python train.py --d_mlp=192 --rope_base=613000.0 --qk_norm=false --bias="none" --tie_embeddings=false --optimizer="adamw" --lr=0.00454 --beta2=0.99 --warmup_steps=586
Each number is 200 + 20 x the weight over its row's rms, rounded and kept within 0 to 999. Layers, rows and columns count from 0. The size before them is the row's rms in percent of the matrix's.

# gate: layer 4 MLP gate, 192x64, rms 0.164, rows 48-82, columns 0-63
# up: layer 4 MLP up, 192x64, rms 0.156, rows 48-82, columns 0-63
# down: layer 4 MLP down (transposed), 192x64, rms 0.153, rows 48-82, columns 0-63
gate48,089,198,208,213,193,231,236,211,189,155,189,197,184,170,186,201,186,161,229,197,209,207,168,213,205,227,192,224,174,166,159,179,199,237,183,217,183,186,192,209,230,184,199,206,171,192,202,232,221,200,228,201,175,206,180,208,200,171,218,207,226,201,211,205,200
up48,097,143,226,226,207,216,213,227,211,243,198,205,166,187,193,179,213,163,195,209,207,215,203,202,215,196,173,211,242,194,222,204,190,157,191,185,201,192,190,195,195,210,217,171,186,177,221,202,180,191,197,185,185,223,182,220,172,211,227,205,226,215,208,229,208
down48,096,181,179,180,193,210,191,201,198,248,196,197,221,194,197,208,164,228,192,200,197,185,173,173,212,191,194,199,195,200,192,203,223,207,209,231,239,226,191,201,175,225,187,243,203,191,166,182,162,222,225,193,229,177,220,191,187,193,191,223,213,232,213,196,157
gate49,102,213,227,171,212,223,179,208,201,198,234,198,189,212,192,203,204,214,199,224,167,185,195,176,193,166,200,246,199,212,184,220,184,195,187,195,161,183,177,186,247,203,183,182,167,216,190,199,239,227,201,163,210,209,172,201,230,212,215,199,212,226,207,211,217
up49,111,196,241,218,211,175,182,214,185,213,200,217,167,176,206,192,236,169,216,216,209,211,232,203,200,212,167,176,208,190,213,189,230,183,196,237,236,202,222,205,197,172,212,210,216,201,210,230,180,183,192,213,204,188,221,162,173,198,188,181,200,203,220,156,179
down49,105,200,192,200,194,213,223,206,215,173,164,203,203,207,200,207,200,197,178,192,176,180,184,193,190,164,228,217,185,220,185,213,181,213,177,197,146,200,174,200,208,213,186,188,201,224,202,183,200,243,219,210,171,193,207,212,207,205,240,254,232,216,183,237,189
gate50,097,226,238,163,192,196,207,174,188,216,200,192,205,176,168,188,205,181,219,187,223,219,186,199,215,247,204,190,242,177,195,222,190,176,212,228,213,225,167,209,191,223,209,206,181,182,196,215,187,203,184,214,238,207,164,220,209,196,239,199,175,192,198,190,189
up50,106,215,204,194,153,185,218,221,197,161,217,171,207,191,202,194,242,216,217,250,190,199,190,192,209,188,186,182,222,225,180,204,196,207,195,189,205,218,220,202,223,176,178,213,240,169,197,238,192,182,195,175,192,218,201,185,212,178,159,189,225,189,190,192,206
down50,109,199,173,223,210,256,219,213,177,220,218,197,226,230,229,191,211,190,188,240,210,211,204,214,206,177,183,197,188,204,193,177,201,182,206,206,201,169,220,179,195,185,138,183,231,204,175,202,195,198,220,190,155,186,207,191,202,202,177,181,219,202,200,197,222
gate51,121,223,198,207,191,207,205,231,174,180,193,226,229,193,218,189,201,232,234,190,219,238,205,211,263,184,220,210,214,181,199,208,161,169,199,196,224,194,194,153,216,202,176,181,207,226,205,181,192,187,182,175,215,172,199,189,185,194,212,200,212,217,205,197,218
up51,118,198,215,166,207,212,157,181,176,205,195,194,196,234,220,191,224,175,215,215,209,205,206,187,200,226,214,213,210,210,185,219,179,192,171,242,210,221,236,202,219,174,210,181,185,196,186,199,219,191,227,203,184,219,232,161,156,200,211,193,166,196,199,166,206
down51,115,212,207,225,180,196,208,195,223,213,242,200,189,167,184,184,188,231,213,195,218,224,182,188,201,155,222,193,199,168,210,188,198,191,201,178,176,203,186,189,189,219,184,210,245,188,181,172,186,193,214,205,247,167,189,237,230,199,215,203,235,208,190,218,192
gate52,082,128,171,196,210,214,180,209,204,221,225,213,183,201,234,186,192,232,177,218,193,195,184,184,211,195,203,208,192,202,203,195,184,171,206,198,197,227,213,218,215,168,231,186,203,212,186,190,225,198,187,224,184,173,198,200,190,163,249,186,188,198,169,214,191
up52,087,202,215,179,192,218,185,209,169,202,166,201,177,219,214,199,221,181,216,206,190,194,213,183,173,218,191,213,199,242,205,222,215,185,212,203,209,198,240,196,206,190,199,193,213,178,228,165,187,178,225,203,219,185,199,143,169,198,174,178,185,217,219,205,150
down52,085,182,205,211,181,188,213,222,202,176,168,224,195,208,187,186,185,168,238,197,204,190,210,201,197,157,239,191,206,176,206,225,264,189,209,185,223,195,196,219,187,212,218,170,221,215,220,180,213,196,195,219,172,229,200,161,182,202,196,182,205,196,225,208,199
gate53,094,215,229,246,186,196,214,196,194,207,190,199,228,191,194,185,185,225,235,190,199,204,175,195,174,200,188,227,166,171,187,197,190,166,191,236,181,217,166,188,207,228,231,197,190,238,207,217,191,203,200,198,178,237,196,186,208,177,218,173,225,224,228,212,193
up53,097,225,229,166,211,215,164,186,249,145,170,199,192,205,190,216,218,217,201,204,185,194,205,185,230,208,226,221,206,205,216,164,205,190,197,192,206,182,183,217,170,205,207,177,237,213,223,203,196,229,183,196,220,179,169,197,218,179,186,197,184,209,176,199,202
down53,094,195,210,212,179,190,206,203,203,183,184,199,183,204,199,204,182,161,242,172,189,213,206,236,159,225,182,193,194,199,196,187,208,202,201,204,183,199,182,196,191,217,233,198,195,185,239,213,191,187,193,234,205,201,203,210,181,162,225,180,245,264,200,210,182
gate54,117,203,209,211,215,178,203,166,230,190,226,204,148,161,220,172,173,199,205,209,167,224,204,205,179,183,219,187,229,209,194,221,219,198,183,218,159,210,203,215,195,186,208,198,220,200,202,225,235,214,191,193,187,194,216,213,186,197,161,223,193,190,178,228,167
up54,105,196,193,168,180,216,200,215,153,216,163,183,240,219,192,215,234,203,188,179,213,166,197,198,215,207,187,216,175,194,205,189,191,212,224,174,228,171,204,191,206,212,178,196,213,189,211,184,179,170,212,220,200,199,206,195,207,202,226,162,236,225,227,171,224
down54,111,199,223,191,186,183,209,180,169,198,210,191,204,184,195,204,230,196,173,189,171,186,229,214,202,180,205,204,207,196,189,234,252,200,176,195,196,191,200,192,206,191,205,195,227,211,179,197,193,217,206,264,166,204,221,151,188,190,225,236,201,180,226,188,213
gate55,096,175,237,162,217,201,209,242,204,200,215,191,172,209,209,204,218,220,173,166,207,199,189,205,238,170,189,199,191,190,179,166,184,208,179,208,193,216,182,233,231,192,195,188,200,185,186,186,185,184,172,200,195,234,233,221,210,217,235,194,216,180,202,182,174
up55,094,220,211,248,182,198,184,206,213,210,204,183,200,165,197,193,188,161,196,237,188,182,216,224,160,183,188,203,217,209,198,194,203,219,209,191,209,188,210,155,218,197,228,187,180,193,202,211,204,195,208,223,157,183,205,157,218,230,182,230,236,203,211,207,214
down55,100,186,188,155,206,193,193,206,225,197,196,204,201,218,230,187,238,180,214,141,219,200,215,194,199,205,223,224,211,205,190,184,217,186,179,212,214,207,178,204,205,182,199,171,168,183,180,219,170,202,187,160,204,211,225,198,194,206,225,244,203,204,217,236,181
gate56,108,200,188,183,237,185,153,157,184,236,194,204,227,221,245,198,228,211,189,194,222,205,177,187,170,180,229,235,164,201,212,182,196,204,201,206,224,160,201,207,192,162,229,188,222,206,196,185,205,181,211,196,193,213,196,188,201,185,199,197,207,191,177,198,211
up56,105,224,174,206,221,204,219,201,182,189,222,194,214,165,197,172,214,217,225,225,184,235,178,207,188,188,182,198,227,211,192,145,216,206,174,190,198,172,194,212,213,216,222,209,192,216,202,229,204,194,239,194,190,205,179,191,210,170,186,162,203,163,181,169,216
down56,103,201,204,227,147,183,187,160,195,169,208,204,195,187,208,208,170,195,195,195,227,218,166,216,228,227,249,196,223,212,191,202,210,181,205,186,198,214,199,223,195,204,198,203,187,204,196,198,255,202,195,186,199,207,219,193,206,176,220,151,180,201,179,228,203
gate57,138,188,219,192,200,195,183,181,207,189,173,227,197,173,215,176,177,204,162,218,168,218,236,187,177,193,224,188,196,216,205,222,227,202,205,191,179,178,224,225,216,205,199,196,229,203,219,201,219,185,222,183,140,167,188,199,194,193,210,219,222,192,219,227,167
up57,127,210,191,182,212,211,206,183,221,225,208,206,190,229,213,204,201,172,203,174,191,185,152,206,218,178,193,205,220,179,176,212,181,179,164,215,181,206,185,200,187,183,176,171,198,212,191,201,191,208,204,255,216,218,232,198,182,185,175,215,167,233,203,157,220
down57,123,175,230,173,188,205,215,192,217,221,191,199,206,206,220,166,194,203,175,191,176,214,238,221,164,177,235,205,203,229,191,198,239,208,196,204,186,192,220,197,209,203,188,188,234,195,194,205,193,174,207,192,130,171,192,202,198,191,213,231,209,183,219,220,198
gate58,104,191,170,172,220,216,153,192,202,181,203,202,213,180,214,200,197,196,169,210,166,227,209,191,228,183,179,224,237,183,183,214,208,219,222,207,160,190,194,204,216,182,189,175,204,246,214,221,172,206,227,212,200,204,228,180,174,186,209,184,211,190,167,206,193
up58,100,233,204,199,240,195,224,197,187,189,188,226,197,173,203,189,200,208,249,168,216,174,197,192,176,197,208,190,207,188,215,210,238,211,152,196,196,161,182,196,189,191,190,212,238,183,177,195,233,185,191,229,162,207,198,220,214,193,194,223,199,175,179,196,201
down58,103,186,219,210,206,174,199,157,218,178,209,186,187,172,238,196,212,208,221,186,188,187,225,205,205,205,223,200,224,192,190,221,222,221,197,213,154,200,209,212,224,207,173,166,203,242,194,206,196,175,201,236,138,210,212,205,184,200,205,203,179,210,185,200,177
gate59,126,180,201,170,214,198,179,233,214,197,202,234,217,154,148,205,200,175,215,183,184,202,221,195,198,189,198,206,171,195,201,209,193,223,194,195,167,187,210,243,225,229,225,185,201,253,211,192,182,159,204,209,200,195,205,220,197,194,199,208,203,229,178,201,192
up59,113,201,193,206,196,216,210,200,184,211,174,170,204,177,237,182,194,215,201,211,153,194,224,193,185,190,197,224,167,197,205,205,248,205,221,171,200,207,193,175,182,229,169,177,219,190,180,222,204,245,200,236,178,210,200,189,179,177,212,211,172,175,190,177,200
down59,118,184,208,196,196,185,181,239,216,175,196,232,225,178,182,227,173,171,212,192,225,195,220,210,187,204,207,222,189,177,188,208,202,208,178,207,177,162,191,251,191,239,214,185,217,230,196,196,192,150,202,226,177,195,209,206,192,191,185,208,198,218,174,209,226
gate60,113,161,211,209,188,192,188,180,198,191,157,211,211,207,226,214,205,195,196,176,189,243,253,192,217,173,213,215,176,210,212,184,180,193,182,198,201,191,186,207,195,178,153,215,212,225,219,184,191,217,167,202,185,209,178,196,153,218,225,225,186,200,206,216,201
up60,107,234,167,245,172,197,181,206,178,208,210,188,193,202,196,200,206,205,191,178,208,204,167,205,233,219,188,185,229,181,217,178,197,249,212,191,184,209,178,207,172,244,207,154,198,194,186,209,171,196,232,209,184,165,208,194,202,220,203,209,208,203,217,186,221
down60,108,195,195,193,164,202,201,180,193,179,178,184,176,187,203,231,235,189,171,205,216,205,196,196,199,193,210,181,217,194,165,235,189,180,206,224,209,193,206,225,231,203,196,187,209,227,245,225,159,200,206,227,201,159,210,211,198,161,238,213,183,214,189,180,214
gate61,092,190,184,195,214,191,211,222,203,180,206,186,209,195,220,231,208,208,211,191,250,226,203,174,200,212,197,209,231,196,185,217,224,205,209,226,238,187,187,157,161,191,182,206,175,182,184,191,187,230,193,186,197,211,187,151,187,193,227,209,199,240,181,225,185
up61,101,232,165,219,169,208,214,195,199,178,231,218,216,164,199,195,187,194,221,211,205,207,171,201,166,214,211,165,212,201,215,179,188,202,218,161,219,201,172,197,225,202,208,199,215,183,181,200,155,198,165,205,209,181,193,181,240,189,201,198,234,226,177,189,211
down61,098,206,195,189,212,233,165,177,202,235,180,207,173,218,198,197,209,160,184,231,191,203,218,231,210,197,188,239,178,188,201,223,208,192,190,183,185,176,190,230,207,217,181,225,173,212,216,185,192,194,204,249,189,191,209,216,175,170,173,194,176,202,214,232,224
gate62,095,180,154,223,177,176,188,209,213,199,250,197,212,214,206,232,187,185,210,200,171,213,166,224,201,229,201,183,178,197,210,185,212,205,216,219,195,166,173,200,204,183,247,205,227,193,184,224,195,180,180,220,200,217,169,202,229,199,196,208,215,172,207,213,223
up62,096,216,189,177,214,189,202,187,209,181,201,224,232,219,172,190,206,159,175,215,234,188,213,220,204,204,208,169,223,186,204,234,215,211,188,200,215,139,219,222,202,178,188,210,222,162,213,214,206,215,177,199,195,193,178,173,199,205,223,192,215,206,197,249,201
down62,093,204,192,180,202,183,212,208,217,211,230,226,191,206,177,213,181,197,186,217,200,179,198,225,198,171,182,214,173,208,178,208,252,193,175,182,209,189,216,238,185,211,202,194,192,210,208,230,194,210,201,200,211,188,190,215,204,164,205,170,233,186,139,245,189
gate63,096,208,196,242,199,223,170,178,225,232,174,218,194,223,193,211,223,218,207,189,209,209,237,197,192,204,182,198,186,174,200,218,181,205,204,226,194,182,225,200,178,155,189,204,161,192,216,164,182,186,192,199,203,219,221,154,210,232,218,205,213,199,227,179,209
up63,098,211,237,241,159,223,164,201,184,214,186,206,224,216,208,217,199,198,179,181,193,182,198,207,180,198,193,176,218,180,210,220,187,192,188,200,231,232,208,172,217,189,213,190,169,169,211,189,194,202,185,211,183,226,203,230,179,179,225,181,167,238,187,195,226
down63,097,204,201,186,174,234,151,183,192,226,174,202,210,189,220,185,231,233,180,207,180,185,202,187,219,206,211,224,190,163,195,224,225,206,173,211,181,175,207,209,197,220,187,245,192,210,228,202,200,161,221,178,229,197,206,209,178,212,196,214,183,169,203,213,214
gate64,103,197,205,165,242,214,206,157,211,206,192,167,218,182,219,206,224,207,198,183,173,195,189,206,220,212,176,209,192,203,218,192,182,205,204,221,196,153,222,228,170,149,210,186,217,192,217,179,215,208,183,206,197,175,204,202,192,206,190,226,219,159,224,195,172
up64,111,197,240,178,191,210,236,240,199,217,211,210,222,218,190,194,190,178,183,194,223,194,222,189,153,186,193,172,210,218,158,219,222,210,215,165,221,205,203,188,202,213,189,216,197,190,178,220,198,206,209,192,188,185,171,250,193,205,191,184,208,234,175,183,177
down64,106,179,194,166,201,190,196,174,175,222,196,184,216,180,222,205,199,216,208,224,163,214,184,159,184,198,219,195,206,192,168,213,218,171,199,211,207,202,199,186,238,186,216,211,215,180,228,235,186,197,194,188,245,181,192,171,217,193,197,250,183,229,211,210,213
gate65,012,191,222,200,159,214,188,172,216,204,187,238,224,173,212,212,173,225,190,170,234,189,229,192,208,192,205,235,221,192,197,171,180,197,191,182,155,178,181,209,187,226,201,188,176,198,196,192,227,189,237,188,207,199,165,225,193,190,192,171,176,206,201,205,190
up65,013,191,206,220,155,183,186,186,217,178,221,220,203,185,186,196,191,234,191,194,223,182,234,214,210,203,206,238,191,195,209,218,184,191,257,171,190,196,182,201,184,217,204,182,172,202,207,214,194,239,217,202,194,184,182,232,178,195,171,171,208,205,205,153,192
down65,013,171,216,206,207,193,166,208,179,221,224,197,145,222,193,152,208,156,169,206,209,224,208,225,164,211,196,225,178,190,163,224,190,191,202,222,202,207,199,196,212,194,204,198,187,216,228,175,185,227,190,177,194,222,206,191,191,219,225,178,208,193,206,187,201
gate66,094,190,164,200,221,201,211,178,206,198,200,220,198,188,206,247,205,194,197,171,211,222,203,238,186,179,190,201,205,216,169,182,170,194,240,214,182,173,195,228,182,205,171,173,205,217,238,177,223,192,209,211,215,215,214,195,247,173,196,207,217,179,181,193,176
up66,092,227,212,153,228,177,200,216,211,189,183,206,205,182,199,236,204,190,174,188,225,199,221,174,248,197,191,235,197,231,204,177,186,199,232,210,199,198,222,201,179,216,188,201,219,190,209,189,203,208,230,176,191,196,193,190,203,186,149,241,235,194,202,199,211
down66,093,184,178,183,176,215,186,210,214,184,198,189,198,200,197,234,201,178,157,209,187,183,210,210,201,197,245,207,190,198,172,213,211,196,251,189,219,227,212,183,203,197,195,200,184,201,216,204,196,185,165,198,182,223,189,204,264,182,204,240,200,219,164,187,217
gate67,115,173,202,177,212,201,200,199,176,182,202,228,212,158,199,195,182,220,212,192,192,209,221,194,194,193,206,220,193,215,220,191,193,168,156,175,202,195,182,157,253,212,182,209,207,186,196,200,207,225,217,227,180,195,205,204,256,214,172,183,221,178,222,203,180
up67,113,178,183,222,169,187,169,208,193,203,183,187,219,184,202,167,188,208,165,191,191,186,222,208,204,186,234,206,206,184,167,162,216,234,219,220,226,189,198,185,207,201,208,160,207,204,204,213,183,183,209,223,220,176,159,209,176,207,199,236,235,180,223,194,202
down67,119,215,207,217,199,191,232,181,221,206,193,191,190,193,216,211,168,214,219,164,217,204,189,197,198,218,154,189,230,210,198,194,255,184,189,194,189,239,223,196,183,209,242,198,202,161,189,209,218,159,169,209,189,209,205,208,193,166,224,192,196,208,177,187,194
gate68,103,194,175,205,206,176,151,214,177,193,197,202,198,204,198,226,224,203,153,194,182,217,221,181,201,207,235,242,221,203,219,186,194,207,202,209,183,211,223,187,215,221,175,195,200,204,190,193,228,166,168,224,196,197,197,192,185,209,209,202,147,217,203,225,159
up68,096,198,205,211,192,220,244,212,211,202,211,196,177,181,212,228,159,221,202,198,164,181,207,211,207,173,196,219,189,186,181,235,237,181,166,203,180,209,169,177,211,203,204,214,191,179,249,220,185,215,212,192,198,219,203,192,207,206,176,220,212,193,212,223,153
down68,101,218,186,208,196,198,184,201,172,205,219,216,168,197,182,199,229,208,181,190,189,213,193,195,201,184,191,202,200,161,224,190,225,182,135,208,214,208,224,216,187,212,224,180,212,192,179,218,226,162,179,216,195,214,193,206,242,195,200,179,192,219,215,255,200
gate69,100,176,166,231,209,190,210,180,211,181,165,210,163,166,203,213,203,207,196,218,183,187,229,213,194,188,212,197,244,214,223,185,185,238,169,151,198,221,208,206,190,182,186,183,217,189,194,216,196,178,231,221,186,184,196,193,181,231,229,196,215,180,219,195,203
up69,111,201,207,156,196,184,174,227,226,198,207,188,202,199,204,218,222,234,194,198,185,209,198,174,254,185,226,242,174,188,162,197,201,183,206,194,178,210,196,217,194,206,189,211,167,239,235,227,225,202,177,185,179,200,185,196,197,201,213,195,179,204,164,208,201
down69,109,228,214,171,210,247,186,189,205,231,207,181,200,209,177,189,231,220,175,220,193,204,187,161,223,194,168,238,215,204,196,222,225,202,173,196,203,190,185,227,214,184,183,186,226,191,187,188,173,220,209,182,167,193,224,215,180,180,195,192,220,208,214,161,193
gate70,099,187,221,178,188,205,157,167,234,210,197,175,203,181,210,221,217,216,201,178,181,222,206,202,192,248,209,197,235,187,200,207,227,217,199,215,178,218,186,204,184,188,167,220,211,206,215,219,156,170,169,211,209,215,202,153,181,200,204,185,221,205,208,188,182
up70,103,207,193,208,214,170,197,217,215,194,202,193,246,183,206,173,187,232,197,152,183,196,156,194,209,203,217,209,223,189,251,198,212,205,229,185,190,204,214,200,203,242,218,194,205,222,175,211,195,205,223,197,187,167,222,216,206,166,190,207,176,173,220,184,188
down70,107,203,233,228,198,147,181,210,201,188,176,170,217,187,186,201,195,196,206,123,191,215,209,222,208,207,199,231,217,169,213,189,197,210,203,192,211,171,195,195,220,236,192,206,225,197,207,204,209,231,185,185,177,208,217,181,193,184,219,233,179,192,201,202,206
gate71,080,204,170,194,203,204,205,201,168,210,191,172,219,220,210,198,221,200,187,206,198,195,176,203,214,211,202,208,188,155,203,238,225,174,182,190,181,185,186,173,221,196,205,217,206,197,165,191,207,194,261,203,203,187,186,263,197,204,202,204,193,164,196,165,222
up71,082,207,219,173,210,220,187,204,188,185,207,210,169,167,196,207,187,161,173,192,200,194,182,189,196,169,195,170,228,222,256,204,205,217,218,215,224,180,226,165,208,227,166,201,206,209,201,214,209,193,185,187,223,235,201,174,205,187,198,240,209,187,190,219,217
down71,081,238,215,225,219,175,205,179,217,186,196,169,197,188,184,214,217,204,209,173,215,214,202,226,164,207,191,201,205,212,164,236,210,185,170,221,205,247,192,212,195,170,211,195,212,184,229,199,192,217,179,177,232,193,226,172,175,220,204,181,203,210,191,166,184
gate72,105,206,199,201,191,179,167,184,219,190,211,218,211,209,180,239,220,176,169,200,215,199,220,190,177,205,208,216,181,239,216,222,185,203,200,224,207,192,182,214,237,149,205,195,181,201,175,214,186,222,163,232,157,168,193,191,222,211,200,215,182,213,187,217,199
up72,108,164,187,189,179,243,207,227,184,208,215,203,233,159,204,201,163,216,216,174,212,182,208,236,223,191,218,182,181,206,220,161,220,206,215,160,204,211,169,185,202,211,196,189,201,189,216,219,185,190,203,223,219,209,212,212,227,174,188,225,198,170,215,184,203
down72,108,193,209,182,162,229,206,157,216,208,218,222,228,211,231,212,213,177,185,194,223,215,220,237,194,192,195,192,169,192,196,207,197,173,168,191,213,190,161,196,209,217,224,183,207,183,201,230,188,209,216,223,172,186,236,175,226,204,230,201,191,172,202,189,179
gate73,108,164,194,199,210,205,215,202,202,195,170,225,170,182,222,197,190,212,165,196,179,225,184,155,177,193,227,221,180,178,199,201,202,237,193,184,191,188,182,230,200,222,174,182,236,195,180,219,192,195,224,237,173,202,223,170,196,188,200,175,212,214,217,175,204
up73,112,190,165,194,206,199,197,183,172,229,239,193,207,196,173,189,181,199,240,188,226,207,225,234,169,233,194,242,163,181,222,185,211,221,199,214,200,194,211,184,197,185,201,204,204,210,176,176,201,195,242,214,194,185,232,218,199,205,221,176,207,172,210,175,192
down73,107,182,138,224,219,213,190,181,174,209,178,225,223,180,228,187,186,203,225,195,220,200,195,215,180,236,176,195,191,200,217,196,211,186,210,180,191,195,187,193,202,217,195,190,198,174,225,216,232,222,223,195,175,231,219,218,213,175,201,150,214,191,185,193,225
gate74,108,186,191,230,162,211,213,202,221,179,206,227,205,184,207,190,189,219,184,186,150,232,179,176,180,164,215,170,154,229,193,204,196,208,200,210,169,183,201,222,224,186,197,229,213,226,185,191,178,227,227,209,188,187,198,189,207,182,190,233,216,184,201,209,198
up74,112,198,171,209,197,224,213,199,195,202,245,204,182,186,198,191,223,191,223,222,189,218,185,193,231,210,170,227,200,191,186,194,188,182,218,178,173,195,204,167,187,187,191,227,172,215,198,180,212,206,228,203,192,252,162,223,185,198,231,194,229,224,187,226,169
down74,111,174,209,209,195,166,226,221,189,208,202,167,208,215,191,198,187,215,225,209,236,167,195,200,200,240,170,247,204,160,205,207,201,181,223,192,202,205,203,195,211,207,196,185,154,163,180,214,238,195,228,184,205,188,187,227,191,204,192,199,175,226,183,203,210
gate75,100,182,211,204,190,239,202,234,212,198,169,201,177,210,222,188,188,194,194,193,197,202,215,180,187,203,187,258,183,173,211,201,214,216,150,210,178,173,210,204,200,199,213,196,205,187,233,219,203,209,191,225,188,192,263,194,161,188,190,183,199,196,170,202,206
up75,101,185,162,191,221,201,209,172,206,215,217,157,163,193,197,211,222,185,213,194,182,180,226,206,208,248,245,195,183,198,169,223,186,201,192,197,184,222,235,216,193,222,202,192,232,170,212,194,190,198,192,191,190,178,192,205,190,196,216,234,165,204,221,215,220
down75,099,188,215,212,200,224,194,220,195,215,188,197,184,198,238,188,189,186,158,227,207,188,213,192,187,233,195,231,167,157,178,186,192,199,162,201,209,194,211,205,206,186,190,191,213,171,222,190,192,228,208,247,210,192,243,247,184,208,214,196,190,191,174,196,181
gate76,102,191,211,171,198,199,192,199,230,149,193,198,189,196,225,189,193,198,177,197,201,204,184,206,158,184,168,205,197,184,176,253,202,219,208,208,200,212,221,230,171,181,242,214,195,201,201,223,197,210,212,209,166,183,204,228,236,186,167,176,201,183,191,209,176
up76,094,209,190,188,219,227,211,178,179,247,190,170,207,230,196,187,225,207,217,218,176,158,226,179,217,183,221,196,208,222,182,196,208,186,172,212,183,202,195,185,220,204,160,196,208,209,198,182,224,168,199,216,199,215,213,162,150,193,194,220,188,208,222,183,218
down76,096,200,200,171,215,196,190,160,177,184,185,212,184,189,208,200,217,205,206,199,174,187,201,213,194,179,226,217,200,226,188,225,212,196,165,223,212,214,228,212,231,213,192,209,188,219,198,203,210,196,195,248,122,203,193,161,178,183,194,215,194,202,225,209,208
gate77,082,216,199,200,195,218,192,192,178,264,184,186,206,144,189,215,186,171,205,187,206,223,202,191,191,179,171,193,195,218,186,209,190,209,265,189,200,191,210,192,191,211,232,184,223,212,197,209,201,194,223,198,198,213,229,173,209,205,183,218,242,217,212,201,187
up77,087,194,229,202,169,182,213,198,190,209,238,172,218,203,204,222,169,242,190,188,209,180,186,165,229,167,178,218,213,244,181,200,181,216,189,197,193,184,191,200,202,198,207,200,171,171,217,193,191,205,146,208,179,221,199,208,190,205,191,227,237,215,195,201,193
down77,084,165,189,182,173,251,204,178,201,194,241,195,202,217,237,210,200,178,186,186,201,177,185,216,218,192,192,230,240,218,190,184,208,191,198,164,193,171,199,191,194,176,198,196,208,183,208,208,208,220,166,227,188,186,234,205,198,176,228,237,177,212,195,207,217
gate78,107,225,184,168,196,193,192,190,202,183,173,248,185,187,216,222,164,188,218,205,186,189,179,180,179,194,223,208,177,202,209,236,202,225,167,229,167,217,186,181,230,223,192,184,215,188,177,227,188,207,210,226,182,206,218,197,186,204,237,191,196,179,187,167,202
up78,106,205,209,181,197,172,184,184,194,176,204,196,198,213,179,194,176,194,241,223,206,174,181,197,167,231,220,200,191,207,183,219,213,215,200,207,217,238,208,189,200,199,250,207,196,175,188,188,211,202,189,206,207,235,253,202,189,210,191,179,205,166,164,168,230
down78,103,212,187,199,182,208,200,196,215,170,209,196,164,198,195,198,175,179,253,200,183,187,180,192,220,218,165,211,206,259,194,205,165,175,226,208,192,244,213,204,194,181,211,216,188,189,184,180,220,222,199,194,205,239,200,176,215,213,182,189,193,194,198,183,234
gate79,110,215,192,186,172,231,200,211,211,227,218,198,202,216,205,149,211,212,188,211,194,192,203,179,192,193,207,187,214,137,211,196,177,201,230,199,176,182,188,218,207,211,192,178,189,216,184,230,191,188,211,187,199,175,233,220,212,168,245,199,245,218,194,205,214
up79,107,208,181,202,217,192,190,174,213,207,212,214,203,167,224,215,175,216,216,169,225,180,228,209,183,163,216,191,216,164,205,211,185,179,170,196,200,198,195,194,193,170,172,192,186,204,180,197,246,215,188,208,220,218,198,159,207,229,170,227,209,187,162,224,206
down79,105,179,190,180,202,203,221,206,215,167,221,237,184,185,210,201,235,213,195,211,191,192,186,171,195,232,151,182,202,233,201,184,209,217,189,206,170,223,209,207,224,202,208,202,198,196,208,208,183,189,198,211,165,168,198,208,221,141,235,188,204,216,212,167,210
gate80,095,180,182,189,215,208,197,233,175,240,187,176,213,206,197,202,168,196,225,205,188,245,178,172,207,174,227,224,196,212,203,202,171,175,185,194,212,204,209,194,197,221,231,217,209,252,202,190,239,163,191,190,213,180,202,177,174,197,189,183,191,197,206,176,181
up80,100,173,191,203,169,181,193,197,209,194,244,198,226,175,205,211,182,214,208,173,190,211,207,226,219,198,182,161,197,172,181,221,184,201,213,160,183,197,209,183,204,189,205,205,212,219,168,221,198,199,192,201,210,230,217,200,252,212,211,222,153,185,238,214,192
down80,097,208,220,179,224,218,205,213,158,216,180,179,214,196,230,168,200,231,198,177,183,193,184,161,201,207,179,205,199,243,210,175,206,197,222,197,197,219,212,180,208,207,200,229,162,229,186,168,221,200,226,167,236,207,202,191,186,197,173,216,186,215,198,174,209
gate81,111,143,162,186,207,217,184,203,178,216,187,219,167,201,191,229,207,187,189,219,213,224,247,178,191,205,220,228,222,217,204,222,232,200,206,205,213,215,207,196,224,180,208,196,193,188,200,197,165,181,189,216,185,175,228,181,196,237,221,191,215,204,213,182,174
up81,113,163,211,193,228,223,193,153,214,249,185,194,227,216,190,197,204,134,215,174,185,215,192,212,189,204,185,228,203,189,185,219,193,223,182,198,202,223,202,181,187,203,212,213,213,187,200,207,208,210,231,185,203,223,188,223,184,220,184,161,201,193,207,170,191
down81,106,180,166,204,196,222,215,215,186,195,215,225,198,225,183,221,178,197,212,246,207,174,202,166,165,237,183,205,230,225,195,184,200,205,179,206,173,224,183,194,214,169,225,224,218,182,225,211,178,155,195,200,194,199,177,209,198,206,191,178,237,199,210,201,211
gate82,088,216,225,178,206,239,196,216,196,215,207,200,216,201,218,205,216,206,166,181,175,188,201,188,187,206,212,183,146,222,222,188,191,216,205,205,234,212,211,212,206,220,232,211,203,197,198,191,189,167,227,184,212,216,195,182,180,160,190,215,153,209,175,161,173
up82,094,199,195,193,217,226,158,245,157,234,213,220,219,189,213,175,183,227,220,180,205,200,181,201,170,199,174,211,202,182,220,205,203,192,228,204,221,232,193,204,182,188,243,190,204,208,200,206,201,187,228,180,188,197,215,201,199,212,236,179,217,231,165,189,190
down82,095,202,232,219,196,241,151,227,153,219,220,199,196,205,193,212,201,191,202,189,194,191,192,222,164,193,219,201,213,179,194,199,225,199,220,212,214,213,187,228,212,194,206,171,188,194,212,217,208,157,211,190,211,214,184,222,203,201,204,152,223,177,216,194,155